Weights of a small transformer language model.
Architecture: LayerNorm before each block, biases on query, key and value.
Training: a variant of SOAP for these matrices, 4087 steps.
Each number is 128 + 24 x the weight over its row's rms, rounded and kept within 0 to 255. Layers, rows and columns count from 0. Numbers have three digits each. The size before them is the row's rms in percent of the matrix's.

# layer 2 MLP gate, 576x224, rms 0.224, rows 133-153, columns 0-223
093:104167121131121123112122110099125104135057143134151160130105146145175106150127082126128142108134140109095175135107087145142178125136132109141117159154124154089120157127118114139120147172100066142109151137125127185124091089132111141134151171137135142130112110107147109116115136151117115179080140166089100136167164177173150082112112115151120148173172131114103102095132175146104115112115139107121120136137137130127117100137124159125116102140138104170128170164103103119130135122133117098120135086157102119106163119148121128104117116099119141148160099094106129118103129137096128062100149107129138163122096138123129120152120162132104097137082149129127140101101112136170115131164
097:198122131116162111109112161103167128133124144110155123113110124134153150169171087079166170126096103150131148115135146142086192117116076116121127133060148153110160124136087130106119152139130164111179141178140117105077132083116134115118148116105147152151162153153106110153150142109125131156128117139160124168109136138132095137131094127144121124135148177129161142116115090131093132128122130102123142100114142124111136123122139132138113119165110116120157148107101153103138153128134118129156131117113160132080112145092055123069096154125142145100160140125139138084144126106099119132138154126100160119174133096107119103115102124099119160104136127106154137151148126097146109097115
096:133122137144169146103149111126127150164160178115111159126084144135120121101155118124150133151143150147153172107162146117147095101124156139116154169126139120142123194089153117153115113141107095129144096142184058129107135140118137075113125105120148125071109124129134134100110118107122127140148087152150136128091151078144136090142121126126124140163107153148099109114100093114149152151150105171088162137113129101086103161124096115115139140095120126146112111145106132072097137106134132158141124095164179138133139093092107111108162158146111145147131138134080143082149138120132084101115127101140161133133125120118084103142144086096146088131091143143126114161109120148129125153131
100:131115102152114141139112129141091146139138145081151165128071099115137111136121116149151179164114121131122160156101080146131101114113132114139143129145169137138131091117125154119132113102110152120163149131150106129121133147119176152126110143143173112179108125097120139089119136136128112093134128136108149099120125119084078128144102106124143120122144078143109106078098132141086132126127187134097147125135118098117153149119108119109089137138101106126145123086150156144115137147112143102107061118114134177181108161137103074097149146170120162078145117128101146161121087122150128093118075147134101112149155115121090140135109147151109145125125151152094075155130132167138142126089
089:102127094109096142125162186091177064155107129146136109093119145143195125109083174176114125110132153123165133105111135101146143115157147147102109116129152079121150137160118097143089119149157130093121117122164118145105154131154088105073112125124111160128122120128116126063087145099091132131158139132143133112119104096146123148137143114122092171163130101130162080102125138119150144115146136145132172090116114146102122165140128110152137134105137085094144150138098117121158141151123152121155087126116162143121135125128130170091111143119107119090146146098140120142145087145106082140109108127122145114109134160139153152147142105137083142089136119121159159132167125118132142151154
103:075146145143146094118145156132145131150130116122136116158130129139166129122081174122142079128121133130147073130120117112128126127158137148107127085099125147139153132121116140145135139168102146110152164118133094105184112116141171111113122157149156195152142142131163128126153135137102188130156148122098105077117122122139129139123117143138133154122133117156132175116106152090137118124123107161165116152129126128156133121135130170192114110095110152166118115128104147123085115158123151172114093102152116148153092094147147149119076100093133126146126139118120114125142136123105089094130122175130091141192129151123143179171092160128096170127105122143148095152086154130118102106139
119:116132105161131129111088133170169116105126101157118140131114112124121088108113133134081160152124097094098120175142104143120143136059114133152173127166090101115133082133124154155153116126155126123149142120124171146108127103172123115075127120150117165131159146118159063124083144103184151121143141201099136141141134099153112150141142141132145124117138169114152143124140122091122126125163131123127145162158130177115127138124068165160109144129173132121121178122151157091139118108169086148136177097106113120125138139084107150114140162138122115128115109099139129119148082159147103098148136133124143112127143139164090117145153155156131131109139136127129133129115129142127128079117
094:097132128117159105097162093139121132154092150090155166092144141096088147162148072094142159150122108066119172137165139114117120141133138114145126140105117176166127109118131076150107124099162138118131116172093089137161154107143152106103104106139141140165145074126121143141121128088170141103135159170118143156113083138077076107094127152137149090153150124111124121134148110108119155107102149132160142132118185127179145147149134121140147107128144130131113104109152140099095128128147127135137168123152142089135161115127159079115124119136141134133165164134103124131108108151116085118140112147109123161097159143132154160134115149149117164081120123141127124122152125088149147118106
098:098146117105104109111143095142148102146099132141181135148159119118114117093139130112128152127129134114105112112145117140159140097131126102161121138093139146111114142184128118076100082084119155151107136193133154141110114137138154119110123108107136091161135117142144169121143130121156163122118151119117117153146111117108075094136125086122134112128138101101143108145138099119120107136160167124136123144139136154171167139144167158129114141089113144076137139086143144119116129109118131176112123182142113114144099135133137139105190102115095065127098148145107123079094083135108124124122062082100128124172119075129144124100125129150131094095091114168127110129082128149138132123132
094:142137105122177151123189113091196134127189120115127170136140112145129123169131145167131163101106118127106124149100131131097131129105141126156136144093119150151144127114090147108103131107133177143136103099148110149144157106115132110120151123156154162161113193111129112130111196125125160178133159144142115111149160100109133151125141119160076086125080143152161106104145074112169106095115128128090107121141116170118123161153114101114106104139110153152149095149127143158107128105148121115117119112119123184159128106134121117173138094119151143128164118122093169127113133129133157107112178123167130141140124160124136136112157123117121145134118103093102122161095109129110149142152
098:109109134093133126142118116122141148118103148126113126152115164154120145091118137141106100138097148107080131117200092183118135106113142147118139166116154168112165149130133148098092107123122119158157122111143118154126096128160153109157141129112106106149123116095117128168109148092087169122115129140159173104114086101125115165119156059166123162133145121142144121142138159087111182133128109148127099102152125142145133120139099176143098148131118138118091100082171123093095130144121082130129146141190151126118157092149117117132112109140145115104131100164121106148163139124120109117149127171163122123109109112108154128136139091130103101151110102139113145189134136122084157131082
097:115117075105102130110128163139153134154137106111123129143143095120123114130116103136086103147122106108142162133152147093147114141093132127168103089134166101143120153121177139099134157104158129129122109118080118105106141111119092125115123156128116113123159167063170081152137154151151116168132132115108111128166153112135139160123131109129110143170118093122107140100170083083126113165120162106137116098136145130181093152153112145173100149117144158108123119119158123140115114200169146119101106090132129156118116126113092128117127140123176129116107122181151175097111097104134091107138140108141148133103151104145117140093090098108099136132105083142155152156157148115131144122098
093:097089117172138134171136170127171135134101146150128132113129150110121111139159101141106115131110151130155118097126159089152132111098098174130098148158143125167168085142166112193092115157163160117129157095133155133120125130108151137140102097151153166086117132127107130133139156148120148118130171133113112109122145140121155138163186112116135129115100132145124137128091136106071129097147121082126132101147167109084128142130164170102130172108136140125114101150118103162101090136167161132131125114147114109103126091105090134103117138118145170176134118127105097120123106103134174137111173090104158125083150145122130075133159114116108115128155137116114099113140142175122152124109
101:136136125127105148098141120160146083126134132102166106136124111090124118098147144109158131174128139132147097115123127144128136124162142122170148107152197135119152099158139121129130147140130147151107113101108171161121126124152095117156122143111109100109141118149133144140082119147150147110133104146162173075093114099155137149176149149133125100166160090130088130112131140140116155158105126123112150127140121172138100144129125137120123108149178174128084145134107122089134154082117084125170155116094134121097116139108086136098159124127157136178129075119154154101134113155142138129087122095160113125125181147163117117083085113157124131075147122110143118140152179158152155124099
097:116119138117082123144116169148122106109150078124129139116076088171147160150102151154100103140104175089143116090133117136179153200153126098163073157161126124154111161151145148116176144119161095120131102141102119136127127143146139129131157110144130122095143125115115131121143071086137132139139111084118103123126095099169148142156148126124146126129100148119091128137100144126136126108127115121121095103137143113118126164131162121155120111140135129117089124130109114134121148133179140097074167116168125119148102081117099113115100111162142091135100127136105139115180154124122164152121108135133122119115150127097150104090098138162129155135139128152133175143166147107103131115058
098:087082115172124132125131198143104104141110150121148102132156067173114124172138104133147130128114095132125149144159130131128100140132130114116107148104128122144120169164146135118119078142177188119113097122139115152082174096132137148109131133121095087115124155133092143098095116097114078161122163146126115161152116123069116132113131076160070135128135122096185120157145132134090142110138127119127150106105113125137142100131120133129128105145114129159113148137140130125101119108167149138103122130113143106148107128124110149108165149167139095137158153156091119083130144107098090102120156119150102151137116121126124074153130091123144128088147148161110086127131122124073133142113
099:117154130122117123109147129188175109120095169107151164130192115106123129121130120129146167119104106129136130125127122135157139125131068155132142134102134179176099106143143136123161111122101154132089099105166142094154144150154109138141123132151124123134138119108075147123135123117081124117111148140114161116127096130193146122166107152144186134109127114103110143135142135117120114118095158168150103138114120142158078133131130115108147143192153131101115116176141135097090130091069125117106116084131078178101112147082097079176083159128168147140150119123144132105145102136122111111097135145147146135118130145136115097137133129124132113122144104137160125101177125137134116154129
095:139128152091107178136150103133154127108122126135131146158170138140175116106141120083122150101158160155123124140122120129062122124094083091088122123087116148079111114144115137100127117169133146121131095150181115098132124140089127104143142124115106105118080095123161078109122123155117135119121132121139114109125177127161115139140163135114072183136127156139161116098129153112127134102135198155138139146136113115113151147118158148113154161119156120167122132111129097095121117142120048088099114125098149105145113109120109111097128133095135088122142114141119110118120092151179099106141155118152124146109117131095105137083130126110165131141119137121129162131178107122138134157083
105:111116108155190137169152107162125141136134087148133093106143175138157126136144132115103168114116125125097170165172127164098177163129110124150117132123136164147131125123104121151112129118099119139119129168120109136136081087097147143136080091158112129143134132092135152097097155115125100139135121124147105124132155115124092140125112101138173108095112149101113101120147167142121139116123120114128096141107116124129131136109118192165196092137123150110128137078132161116104159129122163119142136111132067136094178105137120089119110122131117140156138123148133157134108162125124090142136138167175108178132115149160131116145102104151141107111162138103112119146121135074083119176161
094:110155083169136097127074124121149079112106071123143109137102115112171098098133132123109136132124120122092140125118144093160142129144108142096122121118110120109143135142118147118127129151133170146122135104135141113104158151110160160134067119147140143146129156140153119097148135123133137148147125149137130172146113100135174139132096109147178135106123163124117101154174114162128134122168092129141134146126107149146069153144150101144117077132094067076117164127124114135149122148128129094169160134123133149155104134143138122130133111130133135079104125114143125108151145108089150117169141100099137094079169102157090096153112116087138103095126151102129131155071179124125094118170
097:181100054148180102087149101098147130140109146126101164106170113121144131113119128146134104105154117072137111129146135114125160148134067149124137095135157136157132162117185107108135129160062130090139128163147104105125137115157145151125142130142119143107122125140176115127106078130141126095117129148110087116125127121108147143141130094133126123149130136145112137105138120111122125153154102162157141112098129153150138149130113117145088101141105132117152177128108149145165130124153116121098134108177113146154133144120184188105118150095086156156133113128136094123126092125084110117138136153136172127108115076131153161091128120097150152157097105149164138131135165159147148122113
# layer 2 MLP up, 576x224, rms 0.221, rows 133-153, columns 0-223
091:180105129151118133169125126127170112174088190130131117121127143145108117120112110113120108166121163144109194114109101129155135144141143145128111161149141148121085155120124123107116133117096100126113117122139123147117106130179128102128131130134131125161129103116140130109105076099173170150100159152170127102155134163107130133140083175155154106174144100082121122116152120156076144134118163142075074131123152130138089111150105166137103129133133139115148170111130085143126134108066128146136123131066124180150130116145072144133114137104145135140173132143107137124099134140140113099094148138131100162150116144159120110129120130111124097133111106095121139111165123141144095149162
095:141107136134139156153158153134155131075160095113118100133131158168118136137080145139105152110092148150085158093163174112152120115135123160149109134100091150179146114073097150128118154092156135123146142137144101111146116163113101148128109137136108084147125167117112103137158108128116116161144071126180107156100121081123177081127124130117137137092167120126164116119107151098144110125151093109142108138156147126095199132141127126165098115137136133121133117126130168118145115116153138134119155087113146171152146142130083130136134115143110134115146147135143131131117133112153165099106119121107154119119136142096091100144122144155128131162112138148053131087141133090170106107100
098:133125125120129159106090095122137107173129153150095096110103120145123114112108130100131074141187111132120143134136098130121101139152109130122141179190162098128119079130132138125114144151063090112142160116134104151115103143113135106134116127166136130146135157144151103085119146135154143132158122157150107129175145074156111109133102158125116113106109168155123148094130083157160147162141119190138110140102095134165126087075097151132152160118107118123137167127128122148127162134132150123194149116128132138128151097089088141101160145120111145152132125119079121138174091113119115120162101096090177110142123131116131119129136105117119097115120148086144135114087154129133129113139
104:148097147172102149111138126125120120158157140110148166100134118157122117140108095132104127120153107137094129127115120149152130130106147139130180120131126109120103125140118143140139144127089153158146125119099113146128129122074137176132112066144159086137130187139150125137139078129139161100058142121085170111178144123114096150127127102133106104144165107119124142094185121111110117173121114137128099082138136139160117138128133134160117089147129117150114087104139103150104130163111116137138121113126140144137113121157111110134102090132140184157183115141120107098128160108164120148134076143099127120147130157113136113163125157111110131193144123135090101100175174131142169138171
102:156144106156153107169125091158132124146123122140124132128082119122079144142176128085129124164110109160128130114107112120125183163082140103134147075108132134144123138097103125084149100155059118129116106135125133117125149088137171126125163155116121103107089104149151127142102113119141138132108137130127137113164119169128104118154110108100166121137125125148134143128134135120127126116126125160162099150070098123112124130166192097151162127206138112194136124124113136107121106132093128148121149097073170076147135130138126143094141077141178152121090168144118155094159140149114130126129153076153158118130111115106091155130113127142142114134127140132123114138132124113119112141111
099:124101120124140091146086128115103115113124100117100132116131102142128176129132136112136215169142141100138130116075107114128122108119139103175136152137116149112118137109142126137096153122152130120121127180150113078074162076153086138147135130126071142180094140147102131076142143151136131110117092130116150106133082139144101107137120132110124156103135129108099133124136111174119154176149139129175133113099086125085143121101132141163132136142156135182145126146100100064140128135106135162135148122151153121106119125147135147145134079182115151135121117151154138110143149132133142100138166128151144141136134163143120120158167151123116121124139151094146175143162143124084148164150
110:133157088149124144069117130128165121127120127163110118186122138137116096073086128113092144121141113143061122157122132112129141120111139133114114114140112118115115112123161160149158118128141117098151135128142138088094115114137130133063129150144124156125148149075131125142124166150128106125160141224112134134134147111181131154163147134152123114104128127157134127110128136106135193131141136129122154112134112097130105145118051138141127143139127150139187181153112164065169126097160083122136127099136158130111126094124104155112120155113149129131123126110114118133158113126157165107112121161104102140117130120128114116109151111161124121127138176153147124130108113168129143069135
095:116168113125129096148117176166099112110142135112132115117073124125137148100192084146114107129181090156074061109087148129176119151146108145108075104117092099124110100110123144129144138138057128129082115117140111080152116138148142144142122137109129150143144148138133123097178128166128125093113128127114141137113124140175140124107091123142132195158143129130091093156171088116156124119121089122120171129143108112157138121114143162177146148112115139119121148141111147142139140140108151109101131160147110101117142109130112140138159131127105149123098093101130132106171093133136146140126091096143131124137105130126134097113114129173153120109158115152114096148155147132130101119171
098:138131103107132141140130118104107142128149150146144151129131133183142160104145151072115079130159103105147138111174137135084128139119130125112130140109153100087119105133116096084122135179133129081131109134160140139087129112147153136137123111109141121149104099118101167089127112167152084118106163084167111084080142123153109124140124151155101111206118128151107159108130164165113113153127108113138166142148109155140111071069140156104109086143102154151071116116124124109123140109144136113136160139091155158109109126145097116153113133123179151137127170162120134108102110125115126119103123100169116142122134139175098093138087145132149144125102115128128088130124120125145101118130
095:101153112131096105104131163109116110153128135113149178158128160118142155097062141144131147132131121095167076135152133136111121121134116147104159157129167139108127138124137123113105116111119105145164148139106126180159102140135124120101163127174117116104090098114106137142156149145101150128152112106160141169103114139207136111121123095141133106131174112126148159138100129111139142130154130078075110114093144117127143116112080129139130144108118122137137083145083151086114126140137139140162166145121105115087094141129148122152139104138145061168097138126081116103140120154074113155169147122151090109130142143135166187138098114109111148110117140126115135156105168137116118122101
103:141103148135155118122106131157096087099138146106089134152109103172112147125137087170144112087107166119133110134135136076162105109140098128113123141126145128133188143113155131109089136099103119102128129138140142152111135169157127088107110154117143139170120109060115132143092115114152184124142109132157123113140116082107135158149115119128119133125107157146106078143153138099118087101142132112102110100146152109099126087136148142151090139112143146146108107141135109180133149174140090121108146117108149096101142104145136157076091131105102125115111141144145109142114178124126139152127169094169091125126137145132143166088072115138106135135115097118065149163140147121111114145150
097:105143092098144138103114135146118115129079132139137149118103139139089121112109118147051103155123105141152134139122094137102115145084072111168104119116120118090106159116150127099125182082153147107127098161130101123105142105135087117128166137103118125116138134138135150149136144174122133139153116136122120118123169072132123173135177124134120139179121110116129168100162113113111098116103093120102156119125130116104133126155113136146086118143188126140093097155160156114136129141174127152111109124131122115135115130121105127082161160133141113104125112148191151140177104110090085119128129126166131152084145091128113125128152117105143170177080114126118145129167170131137150124132
088:124106105141117082148134103142159100142102140143143137125150173157109087141130157144115108123086148106099126118126143151173091143145141129130122188146117135127156105117111145143109143089150146149129090094150099158126149166127094109154140138188135160113125092067137105136171081138085165134105093127119130115159142104131164115094136092089180110117114108126162151098137118139149092143108141107112128094097202131142130149149162103104156122117173153093100152136134130142121123126146168141134118109174100128102141134124123159153135095161130119157173129120105148093119145119120149137158119118124123091127135125135163107146116139140113131175152172103131107114087108129160110103134
100:124149161093151151137111119124155093095112107139139130120130118113151110159098079102143153161149140158121154127082091141084124099131197139159054120091111081124092152125139148153103111171111129174123118126134115115125112134142092132136085131132131122158156096091111135142145077138140127112158168129143139109077103139114113129132119126129120117104145091134097115129148148145136136182112093125105154141083122111110127131168107147140165162098142136100100131137133134136146119173081124154160111133151154136152128134143131139118125131127148105087149129134130158131109101156150112134108104117168176082195149159170133109150148129116153116098149123105160161118135130121097096137158
097:134136090151139127108122123094152138122128154139120133116107188125129098129126107104119121125138127194149091070136106120092092108158130145136101116110159109087155087103117132102158119108107156176123126072151136129150143133158154148142117146160146122153104110155119144112158161139070131123139177096163139114107137141124121120119139136153100142127137102086180127140124105101114119136093122092159129164116136118154135119134144086170146117095125130135132104104164134149152123107100141132137108141133134156091125137176136098125141123060146114128126122119161130125126100091108117094120117116157160103124145097188124119122198129117079155107093131138131111175104154129122101183135
099:082143083134161126159137148152096158154107161152177128145093103159086138158155056127158132167146136171108143131141101095135126148121124162136122140122112186113161134147148096148124119119103113105093112136110140131135133167164145112122130122121143115120091109106142104106106090135110142155094119174102131129119105105117132133104092147145145173178141088109123108124125155136101095100117087133118121126120069126137119173101138154103123125130136198163114144105078086105114095096122118129155131149088133143112114128095152144118187108089147159164111116116118113107120109134105090115105137080130096180125119156116115117141137134115125123121109114131148132125131143110149125102109
100:145134127112139083160139140062072109140157139119131102147155145127132173133144115111120158099109118107154139150154127169083189138179074106104143075157144151078107159120122102157125122144136160113123099105092151150150174071127137119120162108162155132117103125134111148134082129125072120126110150139154085119159132151128138097149076190138096157124128102126121110109116138124113109157115121108109103136160141086115126135098109109106162114106154167145105135141163105124112130148116113129169141127106086169130112115102156118122137133168127106160160114082114117160139133112113090088126106140138125120101099120144164128120147151113124137120110119114146114114125134131125119165134
095:140125184067115140148123106163135166131140125082144134103135136155151100127141140116164182139103119114098146110122171112093125142153075098086141158132106138117135123125121152141115115124148147117153118169182148142123135092097154185162134123152112151116128138138098134118129113143142109107128109094106163149118108110131106097122127072107102133151129090107115125106168130116157127157143150098187135134110160168143107115096124152120110168160111116109171145117122127126091131123121102093150170130090154100121177091130095116112129131165150081135141112134085126127114157145167100102165137116088137169107158105119100137094127112141137142148147116121114120156159123115123148148076
111:092152138094128136117118167113094125137119186131175149130119111118099137104137118123140123153147104179105128132152127119147084139125113111107104098117143124135116134164129120145122144140126107139171120104112112120127144144124113107091138168104120152123117095168160070122114094123106160143185118145103162112100116102148142153111144157109163183177156123157147165144083117120148129112106153157133152114137109165143133103142122083140117086094110118143112110123114085128126135143142108120124150128155152079188122087087120132136153111087157115078131091130126109099161120123116130108117172084113146152150130103104152163139128163091110128082115140148163117113151125178124138113079
097:128132088118146158160095104108146111120124123128170162115099137102142157092127177140099109119115129091122143124099153125133125142147133144097122112103106184144079139125120098145111162165111115173105095129147144117140179126139123100136141124173165130089128137101115142138115118134086122136135134149107110172123154128115140117170144107175131168126085111116118127135116134130090095114126097135133121173120109136068104132202120115107067137184101138157154147127076111101100148128132135173142127165120122118110068128147146131102115155172097101126115126129132131094153155127130110138144148141159172159160114156135134112143121129100183140153120111129108134128121139153103113090150
102:160119129139077136122145133163120137116095153111102141082168154103121133155125110148142176136136094124131126123161136154125163149082116129131128122139122126146085126126139102139121144101137112127124154110172113117084101161079152175124118124148136078107116172106142127120120135126151123147131142154151095151134130115100129106106143134139099128123158139152168126142083157178088139093144144160115144155148071153146166100128147167173096153162145158148131142157138120152130084099113109098145114131111103136083149148124131105173113165114125102142133161139180187125169120155100148132088153128108166154155124112099116097102147128147130120119131113092107147182145119131163108118101
# layer 2 MLP down (transposed), 576x224, rms 0.164, rows 133-153, columns 0-223
097:140126130086159122110105094104075126112106142173178137155118137102130082135129172102109167132141140131143152103125114094186177126141137124127137110149168125122127111144103102144129106087155109120131162125142127139097124106128158128137097149144166123122121159110153112104124148129106124163124134103116150129142090135179137128129132107153121141101167153137137114102076144146157100157140130107159127113083114136102133124142146115123105086136139152146141134105126089099082101136149146102137182138137107157118156162147135134138142128087107133126145117102125102149142150094110121098142167089199141160152110080131099109143129092170080112158115143149165163105115106124183127163100
098:095139103111128170162116129126109167079155109130119082105082173143125143147173089114130160131070167136070125110153141154092098078127068158151135126113113141149138141102118127162150142139178160132144097158122140158141176158114126121138125132079144169138146125146160128110139126124185153171150109149126148126128123121115111114147133117154098162119135147126115116164143131130134096154108103145096125121096141108099190145117130133137109116128150140118095111126159158148124128140110119170118132119097126152130076129092133132128149134162139119146161144148158146114107098121165116119114111118090124160143127140165119106129112150166102157092089113091134153144142136150097120161086
107:125102140125147127085108128148104130085096121120090102141171069114132128108146088155132116161092117151104109148110111144093129157140119179110125139107093148114131087124113131126120117111116133136104137146085102175143162102157132098130166158132094140156128137129142135153153089123088105135119101151130100123166165132142136155126150158103122152178148141093063132124151125085143151144122160106107184111096176135132143144115092161175142125121074167090094114128110123141136144141178148148155133138162154176114149091128131158120083092127141125118116132132130106108160133124133120117139086158119140075102148105114102151132131128097108109109102157154149154130148135136129135135155
107:148140130130102156175109162156100115138151160170105110139081151162124126110130122150125129078151145147143082161127158126131146130094189090109147152114144113137121117133132106143148082144138114127109130119103161114119100122114137091124123077178128107127131123154126099149160084092097121110112102132093132098127164103154129130122123133084125122183150126118102164085161102140120105155146150114135069106120134198138124114132136137129132121104152157139147114157107143068129095118133147133129156091096146131103086128124167119073127120128112163154151134074116127134151089136141120118125149140104157149122132141108129156126078120125091095142130083090141115118134118090122152162122
100:151138108143135113137116127151114124116142102142104136166160101129141127130134161086114114152078107153130153104142124128143114137140131111148125103106101118109113124122104135103104073098080137144121130119104128115142093124126177136130147157095142144134102117130141059130148139111118182149110132145135100114101118112127121113135147127172160137124167074104116183116157133116153156132065120144097122134088157121114131125157136115123100137151153141183127191144154105137159092122097095107125143150116162099101173168145140102126181101113138161145168146098131154113137160119126108189174118111159187099153154143120120137111131138106089107119120166141159124130149129129112176121125
096:117127110115157097122141118143133153112158118147085145090121109136131208114122111121122125127126088165096107184141151131122127102129122126123128125162161124147143091112132099127133117151117147138113121081092115090113163164128104175142111096159173095125118075120132080140132148131122146130115096157103100125183145108130131126110107123095123174129086143126101138100118064154141116100096148093123159139172155165097110132113115112145173161113119128159156098121122134145119166123116159126103159109138111129150130116164106109132120145126132174125150130107061133175112105134133149146150141123151097088126127151144163152126113132114082120131150173125171119159134136093119115137093
115:169163151129123185100133151137142134101127103171111177152096132092128119053089114091126131158128145168111115138127138180132177121079115119121155101091135087125160088121120118115167169133136147127108106155152145084114099130166129114139139099140091167108171131100154135087138122130091168157121124145109116106120093112164154102146133096153145138146132123136153122107140117136133126106111139127147090131115146135119104101109152129103120160146136092089137120121086135142168129114099131141146105096141108127109145150117071070150161127139135100124106137115153102134111136136131130150139112097102154081134128114143103151175180119136103128145136151108164135104091111140121104100131
097:155143131091101156141140173155177120134189108151109109125083149164157136153130118167158160103175099150174129097099093145119137158144144148104146103145129103145108107157088136097163107113101149137170101125172107105103137136172100166105107140164168113169096099150143146149118146127135173143133078099143140154147163089118132115109123142148126081148160130088077153135106126097091177119139128133071148123096081116089109126118137105127112090126092114136126120141144137139114138127109136124129146104141111129135115101126088141134111128131103151119154122103139137116132085118125136159133112144132153149077099131136128159162122114139097160107159119127114124151138120111140107125097
103:161110120101151143148159130123143159150149148080135116096126143112144144174154129133121106127130143139156102141168090099079158119163135131148128098115089180136163138160133155106093148153125133114140142131117142150066113168133130149137130143111081109167130114132110124088126145122111168105141136130066093121102095123136120160119116145111124140109136115158139167143106132157103107165160137132132117108123170105128131140103143160091136123113117140151112083129097183144173163142163152153122137162127132116148152094181137154147137116170152142129136072159114137125143134108097092128138134145125080101129133096114144142149075172153128073117125096121126091145092135160134124157117
091:173157132140135086113092173128119137136137140138119131122137105119138111111123125132113126089109134147103095120135129130108117147131068163103109142139104115071141128151084151148116133112116105141137094151124129121108150183137101110185153160141114131116127144091123140107146149141127159123093152149132121125149101141135148154126111126156126149132134137093147097166111181112123138124149144124157128124112120086159111162123145112156132096120132152143130111106096142140148137121163113157159116114117145137144071153101119119148138133162132113172109197093185126104066173171148113107119109177171119141089081140105125146116111145114121131117125137143158158100186189147149099167115
096:130092135144140131121150140158137139151156119149098147117134151120128138138126179109122159116143097080112083103132128172115167131131104135153163155138151121132116132124115146124180124148130123156134162103104108119096083159157166099167110153132147139155129140117145164128116170104111134058140108133086146099132098136112142150093106078121120137084163156126116152120127162110153171164112099142110132125101107139174117125100119101129140138181154115108123121135151120107077075131135165107150128060152151163125122115101133129138126134152119111157141114135135127085084116134071122127183140120077151123101124126108158122151160128124134137122152159127145143182146140140098161133142
089:159097127144139139130093130170126140135110122132121136150139171102113124112112135118114121131123128163135153145132096102127171145128114145149155120139133157129143114160151111131089110126203119136133117147132132123167161118124115141148132131094142149138158142119128112091129130065097125167146126123182159154151112140111090146141133137128143121141157119099169122127142138106142119117104075128113142111156144134111132119102163127110199089098138128144106125145153128129109114120109137086146083255132160127143143108132137090166109141135173162160109090135125114126127134128127125138127127131156124126123144172111142107137133119142169110116097107082134149156123155162124133150131
095:143156128135188181127144111143134136121113134151157160140090170108172126123118105153154119107138090119138131116080130102081121135165142157145148135146123087125147113156178128114106157126126141087136138127163106120107128116145109138128118125150126128112154112133107133162174148107097183113148170135115137122088147114129104132137142133127102153095173114116144156128176161131144148106178152140144137164093128135115111128125106167111121114189145132076125152130097173131133146132117075195095102123100132117148099127111194118113118118108088129114103139125169142128115136160179130105105143109113137153128146089125126116132134097154154114097135127128091157140166128124152167141160
104:124139162131135141090135167103143117180109098143172144154122174101134156153114116179136146174124131155130145142114128180119136168092141112126119098077137106104087081144157137188124188093124184123103107129098083156111114091120118130139141126147135138148105132129105136114123123105098137108139183137122135131101128145138125138145116157089121143152126094102111147108170127125120114149131108147117110159092116179124137151138085123155153132129112125109089123132133118142161145097129153174144149174142130103117169155137161128103118128122152150142116146142153131122139138127118134126082108160123146162080184129093121124145141108144098132148147162075154112153175107160125116117132
094:130137130141166094108093145150175182134119165176101154130120132107087146153104150115127163146141149104118128086161130182143149147099161120162101139155161119085106100118119143132119174096144146136129129165094162099143105144154091114127127111103142117088135145124111093097167138083128132136144129174145112097143163118111132129144148113156139122120097156130093102188131135114135153174144118167134151187113124145156146138080125134138120133086121113152133133134118173111074137120165114119140124064164131142132131124141107120137101151110128109092122137111106119120130143164149140107097156097128123152123130118149124162103173124167146164130146133159116175120153118131132163103110
106:112125148143119122097148128175145137110123122152097106146110097052080115166105152190100131115151097133162173111137126148110126119122178151098130133118154141104066133157109160119144134110092155162113134138139147108159129135130111089117138123157128154095162122112108131114104142141153111099167080113170096092100136184127113128101117116149107112113156143137102124116139119141070114109138110125152144139137123114125123140142139121107149176140080075121122092138162136082152156115127134132139133099148138129101125132089112191134107153106101130113160125102115131095093136140158117112103084163124164162138144125106118142149095114118130134127094154099156089099120146153116153145121
100:140156095147130116137125088118066131099139125142119154181108138152122101094124136159113089101131171131050161130126128120169113112090179108109130156113110148136127121140097161137138122119111070131142121115183083105118081164146148077118119145128108163148127109136090145130110141109122154086127119160154126128156107174143111142134151150087133148103092114078152094137147164139165126184098117137134113143110123073119134151132122122110098125121142111146132116109122147159119122067132140102105136115130121115151119108090132130126121127153139132133155112127166128109104113153136083167111111107125132130095100182146149126146113129127150107122172136087153132121093132146164112114150
097:129147170093120153137144152130133126100092104106100160146125131093162105159126131155114128098113172147102092167108124124148100137138088148084142138105128119130153150104129127096106137151150137133123134154134111135146166114075108138162139110117182115153159120121124116155155092163136116122134113112129142108127111094132141167167115151138136157162138174103125145150132148144144118126121198150119101172135123129107122107090158104160138127097150136128093135116118117166129124153137097104117091183132121079147084119124115155152176122142134120123151087109145127137119121128183094149138183118117118146169112134119135111133167132146138100139128138081151120133175163064109120100069
104:151183125105149114117140121125146127107127149097155124139148133128114131143132126116110097150118113141136076128087098130179089141130104102086114149139136093137132119162159125129148106147179139185178121070134154102108152124139131111117141149139135091147157093130114137100138141174120163071129141141101141168133119151114106127135102159123103204172153126082162133116108120131112097122107126099146089128145132131135080119121159099097128117136157091188130110094114104120103150103097117143130111121117158126116094107171086185111151101136158130136102159109119123084122135126114122152130122081150143093111118121133125144109134125093132140136137114147122101153146129183159095142131
096:128119161143183134106092121113142144142137124134096144103135174139141150099106099109148151137119148147186141171130112099150155111154128129156119122157147126123133113108163142147154149101174105133156135121066103157112130141127109163106123159108106118117132030146111113138135131086150150079184086113166109124125165120129127124118137135115140106148113126106132131075141120105116124098136128181133116130122132136085118155106127135136122113121080115115106126130143125150193136162130145132146154193124105142137155143139147132154111101127106132121119155159111138123154104138172129164107175097130132160148080163142123116150112132081145143142121124093128156083134116132078122128148
098:130125184096103147123147133121148130159162142109137127083143117143145138171136170121139139094141090148116143071149126136116143164127086117083084117131153120173073086113099096124114120150130119138106139123153137103120140157091123083124126120124127067128145135147131140128129170132138160129138140065109104150154111115130110097145110126164137097148138117125123159141114118130114151130152087090097129105112093110137134053101121198119130141105136151122172126151123088085115101118120129099128143093128134120115082169105128088134151129136136085130162102100129119107100167121113135166100142133117158122115109147149145095122117142137096120108147102122124135154136095144140142073166